config.yaml
init_std_qkv: 0.051
lr_mult_qkv: 0.4
doc_mask: true
dataset: "wikipedia_en"
Each number is 128 + 24 x the weight over the matrix's rms, rounded and kept within 0 to 255. Layers, rows and columns count from 0. Numbers have three digits each.

# layer 12 MLP gate, 384x96, rms 0.155, rows 0-191, columns 32-63
121103125079156144121149129105117143160142138104100146124130172150139092115133153149144111094130
156132131089135149094139101123119084149108107140106120143110117158130074142107156141140155148169
110124173118139153143124105132129103108150116148132169111114105140102130095082176146176148120156
112159175146103082094127087115147167099126127103138119130117128102125057129105137181124083117125
121122164122119140120131163152140159107119132110109100141134102116152100095157104160126101123105
134136157143084144138084161141120146104085131114115114114136137129184107146141152159187125093149
128160169134110135132098108124128100118086119103087121090097149167121113137114095156104119136124
184163122108137143119112107155147105114101092113127122157098155178156117110111171137154160122090
149117111131110098099114131126159143098119167147101119162157146153198085108096109147155110095138
131145136105144130110116135151141193096155097145084131118145134120160125171076130140107128089104
133125114154118112104130144100149137137135129128151125121145126151132136151122088135140105120123
131132169157111098137107121151134135134124124100136150139124116130151095136172125091157093148117
164135161137126151159143112101173113145117128148156110138172144120118124120120143145135146125091
168119157131138113110128107100126181070097146142170121139133143161140125089121135167185118153097
123132162103142171114083107160150159089139157128142152133107149139127155095083193117142129108092
140099149143134172153130144116166131153125077155131134125135132173132101136104081101135161103140
105164152125156108130175136177143189082153133135123138127118115148131163126135107118117106099102
118178144119155131152138123165125159154139135089123144119075114116127109163144117109124171108093
139095106134078125084113155136132139130125144191131133096132135151107112118156151148136125104161
098110190104135131119079106160180134131149100133173113115143131123115099143114124152105115171110
137178113137127117156096112114151183118153115126148135143123137147135108114167178153158127108092
171107103119142132181096135145138159118136090151091079137130143157117125140133128119108120143155
136178163134136145135093125135090169126091116112144122124125099161096162089109133073161156146143
093110155130141099138130148150112136129141103129170165102130119114152078137123138146121123044153
141118144118121138152137157170121144137109125129139186095115140144094162064126121127141130124118
141138156149157155140100103111078181129128106190145151160115123167144138120093115148141141128125
110139143083134145164122148085132140143097138149123128116134103155109154142135117110185131099133
109158187128121122117144148115146130152136120094129142151090121091152087083096125143101149112148
112146142127138160156108169149161143125091131093124148099168128132138130130122132152116175118098
150146129130133119165103136129172113135134128118098117138157119184115084160078136115131156141140
094149147116130134098147168145107117110107127154141118145140145123131130136156126092136100108149
104124139109161127112096113164135146126128177098141157126171122162169116091138123123102142088143
120129164102115131158131139158163132109137114130105129158086145107124132131114099120160110110126
109126137115136148150089093142148133100125083128144144124148092143175122130084153106123094095105
090092094105138109089100131093113125098124141150094161149147098185123123105121111143102137121147
171160123139163138142110123132128109173133112111136135123120113107125094146132162119132145130119
125117139121139137159142178089120161134103138142120095127123122129168113116084146107182143098142
124138117162137089147148104118185099166107142134151132125140139119123100132100141147099148094116
099147138100110106132135080099102126144110120116099093128138099128109110121124098159112103145121
147073133104109104157160064112137151094123139131141134101079110134132128119114157141148119172130
112107117127140132125110165120130113150139120138128111134133123141086100137156147106147122121149
118153124143121143127123107104144137158115137154182099134100103138136093134094108155094118155107
132095152079133142115132140125097111124096116122159116093158138167108134113099148140138187078104
104116130111177103112103129133141115173131139147114121115113146159113120114106168130122161114092
131144119106125126113089142112147123117106161102144115138098174119125112129101119157165104145136
079148162125173159118110111153157119133122089137134120108148102159132142120110162092103138110097
117180154157126155164164115140107154121134101144137121147114150150148106094116148125120086108106
136146145112136107083119132139134160116130109186142147106106099148108089103097117121121127116161
128126165173066133125094133094131132126193128117113157115116078126113135116133136139176163113146
134196183104163112145147126119112106179106194096115134124136149151114123123102106129087111136110
103131140142170114072101094133118126116119126124148118165124080142158129123122125086110069118124
092084162150145172164148077106079080077147124127118170092173169123197113088115155162115069144143
156117173145135173147141175151140108115134100137174138119133098159138161129130128117193136151120
127148127103167142133131128118128144119136109126152134086118116106105143118119107153171106112163
152122118129104162119071142069143133070109125126128109111157123135152093143115166116156124100134
136159152139114107113085123112126137113109161179167117157132170086127114115104151151149098112137
156156101110145154159144119097140140162133115169144096127139153119133146166149094102140114123133
144170153097114152146121149116111151113153129114126139057127132152155102129105174131091106149085
152120139133134127097102080160122135157137088120170114122115151109118113130153155150113128116128
097151149092096128128135088161099132137153139113156111057121108099137073080104128123123118123094
166133133123129091168126139152082093121095130133142134139145113138173161101124154127129133139126
124082143143128102120150129101174113158125118143147155122109134145116143122149097086145097101122
148115140104133144081088108181130136086154085075185174089095119131118157118159151147126127097140
139128142120145137128123126086146121127135085140123135168131128139126118118116118166127132143124
155185120126137177124078143140128103080121142119115150118091144161121150102122116147186131160114
154119132172149166132127127121126102102148139165116133109123093108168144138125133074146121105172
119127158152141131132140123147135104151121104078116156106123082138156132140071162142108151171096
158108121146073130166129110155110124091110157120133134098134083174118127136090102151134146081120
135135156135120134109149127117138116110135128093138175100076147116131141055121152131130139130145
113128123143092079101117103134122151139146130141120151093128110132125140123110117099199116102155
118124183130097117140096082166174141139104167085171081109145113114117151114100149117120110156142
124098130074138109130128121105122109155098131127135137113136090110108115124120099163106152149120
133128140102152158118133149129099171097163141133121137131121132095192161099110191115158124085126
149122124143127158120104172147158136119116066136151144115151084114112100122110131133144143166064
114138121129171146125096118124136148146106144137140144141112101154145086111131152148139142068079
076173099127144119106107106085153109087149131121135103116146127140140106098153130142110174118114
149161238118149101123133093178101191053137122084125137113142155109145101089121152170152140107137
169103105145140141087114145137151135099174122143158082149128096130124107109106129108124150117127
180153166106120165115127126116122132139121110120182132120120105122093100067106124127136152129134
127180163120118082079115127117129151069105141137111164124099095170112123113126121123158118089097
124133125078170130120082127137123172152150115140121155146124130132132104137101133101154112093110
093144149149126133127120081161086091145104139130124146091100105137131126154071158070100144108117
149112119135135149156122140122112136149137147129118128106119124123130126154120130123174131136145
107128116128130106129174170114119162092134103120128116154116085112183118124120106124090124151129
085110122156087126126140139104090127127163136110122114137138152133115114112107103153099202106141
164127123130093165159062151135126154122085146162104139115116131138102147122139154116171138122128
166147158132154125134085101142123149078153151142094122119135122145111140117108119110129112115144
142146167129117102132151135166127159122119121096106103115158095131118120088163124109124100094126
116141171088114088096102126115170132125112177134148121120135125116123119109126107168111111118137
106112112122133153134096091097155152116125157114178150121130140153137113141129129131140118130136
144143150114163126118105151151120115146140104104126136132135099124148116166156157121134149125114
176107124109128154173148158093154138155091146154178123141146141147132112118129156090118170135125
172117129103104127104132168119096153095085152095124125111082115135106112091165126123148102181112
101127121091170155109107069147147129112136109153087121129127123151090096125066142171111107115134
117149102127116119150119134150126135131100100072126146135113087160117139138062135097095110116101
149145119161119145111089103121158132102151131151117127118138103114179114121142126144102116101079
113155162148091181133107113139139163082101123162166113127077098130153116081153173135136115137152
159099105097129087145150143134170146116126124131144156148087130156124165105109160101182151167117
126128132110124139139159158124161107162148127154187112116108122127126122103100101129106106142060
175107119151110122136105133102089118180138121100146138111131119151131151129084130114175123104104
082146169085137126168094118123145143147106097140162133130132149079149135117106122115142084144079
116123129166140143146130096125122139123102144121122130154141133139186118128126154141124166118128
160135113070139127113086116143131147119149099118166130129073160133160172123149111123131156145090
141177129075106145110099122132121192196122140140117138100098149158146103108119122149135132113138
122148130102139085092155110119159126126126130119099147116125167109125130101109160134117179103145
132139193076140130142084143125135165119135135132191109104077138109136123141135098123121157108076
144145151128140112102135120090153098138091136136122187146118132123124085125175132161132082120095
127142148128119113143095097114123143122099143116128131157106085082116098134128143115177117134119
121133143113166111112101129148123172172112072124151105120133140149154080127130116109139109123148
145120167121179143131135144136170146132166103156115124154123142121114114120111136109137108130118
105098115140149149087118164097120127111124130113153098128160133109144140108083101116118145147104
151121164066127102140121125115120129154125107130147169156099109134147119095148108141152143159136
124110124112155124126113137116126150171146101121121112182151129167149154115122144108148139153145
141103151081123148137092124154156143138078158139134111113136145142118110131136146107155127103104
071163097123101111138119138086151137113129088135138135086124145158126120154091130144135155111111
107135122139121117093120149070127158128099107137126158136117138086116124099147117101153146118141
100168124148116128098085149120084143136099121113121127115151139121102155150116138148119133097136
091115133137096175125102140142128162124111146112158115091100121101160121101148146149169115119148
095184108134075090060136177134121128147102092085098091138141152133107144136158120123158179114112
113094157132103137125148125117117130157093126107104173125120145110105141119130153181187094143100
126128144102117101166168158107143107107128118106096092127144081160145136140100110131119159155094
112186131135101148070132091145125121142113128093097136164124152160098124110124116129164144175098
149175092131129123126141173089132158124131107096114099099116095146119126123110115108138149110066
130100115134109104123116133120131097160133093121113099100132147163159111106117179139118127097124
138108135130080132145127146132168123106166119091144121135131074144097136121074143121119105125128
161144149121090216152085144077142167109098141135156113157146104153126157129120139131129135119092
125071142109142123093121137101132095127136129145132158080098102159123132121105111162113128135147
109120155127109128082155107119154146112055099134147153148149109112165140108127179087142125102108
074098141100072094095159128133168121134135163154168124150116100155102138111104149126132163129146
155143127157141141170101101137079089113108126173192172147095099108126138127105148105110140168122
114095188132137109117092096138125122127147147098144131112136103097142115106145130118137132131115
107105134135124165116087147110139127128147128143115110123080121160099106155098122109149143095162
127156145128120118116129132161098158115100133115110122103149147118113092084148130107119180174113
138171112148129095088094118099106083092181124145153145111095140119189060135098112108101131118119
136158131105084159114112100136147124099140158127127132092093144149180109104109137159138140141093
154163110067154128120082122111120105115130159142149133123136113118149136118104125171134126087122
122134125133174070140148115125137100131105073151147105136113083171089097120064145098140186127163
105124117157126131151145155106137166153107094122108137119149106124114137100122135118115056096150
117141122135155083126079097113151149110171107138115096126093147149156080143143154190156120138134
100107114104145118144092147096156169131129129126094118136150136102119102139116143169065127055129
144166165103121132105137111119140127151136142168105149097107133147116109090122132146121166132123
153112141134082166147116157106144140105095186100163114167151148146118131153105164132091086163130
140128134117133131137125151127130121114143141129137147157133091108122103118121098144165108075175
128162148121144132119123078157157060133115110116112119152124100130125107152095193141109061161151
090114105122124148101134140112112076123126091140114155107135123095111119108102136112142124164124
123120103095162159145145152091101147092126124121104090145157095122146151107134161139150150108120
154128099163139113155120110092134155113067135144154148140120091154159134091133166132142097157156
147129127137170134126124129122130172108184152108136102144159106100119107100153133146130123091084
097100102151101115129100156107102123123086107116120109126087153130142095156099138140134179129134
119142155130125144122139179131144106137116116140091174091150088109162153081137156105139144088151
117107135147155181170141097112125146106115115139142126089142166126149134149113107110149122110167
115123128114121138075106165098124132131088121102088123099157137111148095099111135118128101113132
155148102103137146127132145113129135129155147096135159144104150102108120130127100181161146072076
137141147073145145103094143134125123137084134173096143182133095133104124106124135125145097185119
143140164110136100086127106150180133097096091115135149101168104152094122120136131104109161121099
141120131155140136116133087154145123151178121147114112144109131088125125120113112154133153098167
197133159107137108079143113116143128117174129130165136089115157148128148131161150135157186106149
099113130149132144136146121182084086101119144131105168104134137103193092142105138112125133125159
110172146130093167161104121135130121143080114145115158097134116115154120098091106114105125130127
125108129084153124131159118124101155115122167120149157119134106111113169116134128101127139141079
116148111172131081111108088134140137114142132138190139111099105133121117115129150145086123132114
146127127123110114120087114116129115120100115098135086111094096134096153120124104136164128145144
109132197090091103102139117129085111094141138116155137085154101124124142079108124161133149090157
106142155127119090094124134153095132158111135128118149093079090134124116130129122109151136132122
129128123121106152106142111132129169108129113144099152146128125104088082137116143129105152115127
151137179114089114149114157109075111126081124110164149120154185085179133163104163127159112122110
085103132099128146173097082167103144114119145129162153157103125136112090102132111146118122115119
144126145099118115094137149147111122142145119140094084138115136121118156134110105124145114092132
087138130138075130096143093128145128123141116097150098137134096153138133159125129151120089109153
119122135122177118137144127151144162124124091118132114131156184157140137132138140116138120119116
139132152088125129121109113091150133091164175105133168111100142114200044135078134173101156096143
113141178149099128126121120151137110134143130096129137143099107114142146084082110141192148189094
076109115127123106122083151136157124171130141123112100135106144156158065169104100120138130125143
163159150139118117122114128162129139111136137123134157111109104165130103123112127114123139123111
115153148147118103073108171126167168126116116144127121133132114117151108114123136135087153070116
148135114094076136130090129115111153106130147125146168108170086146130141124072182116120142101092
096172129091078118092126094161094123113110155102136129132157135153083147105119124152148169113104
138107097145140111105160167090116140106109138172149125100065175145145102101099133142128127158126
139140137117103104146129126121106132135094106138173093114099127117135133116127175077165134121105
157129112136136119146109125119149131108118122101157108143108153123106137139160125124165170117120
135127132154146159138148156131135153129098174128107143098107112154130105124144114132152113091119
121139147109124120137124145127103065105137099102130157119114127114108097127167112109118089148118
109114153122149142114136107141121084123116085140141119127136138152157102142079137142154127120087
109139122145165108136104141141140131133140125154167109095156154102104142120084107094107127142134
159130144143124137144093111173137127145139115102152122118071171131103090151093120105172141129076
128154154110152128130114117147106186089119116121152157142128097146135131145176131134085146109139
169120149113108150168091121106166117120092156086099160125103142137110144103159110125121152165102
125117100142144141148156126111148128129091158132156138122102162115099117142148128165124167138085
164136147111120157137147111111182102107148154106141120125125117116144137158151104152124102094097
127138155112125137139134118133109110123102139135120169143132115112147112095156156144142107136126
104117104113132114116148080129142120138133097084117106107134108127158120127071112129141133157141
135139142147089149146124115136132101148112108123171106121132117126091125116116144124100138086157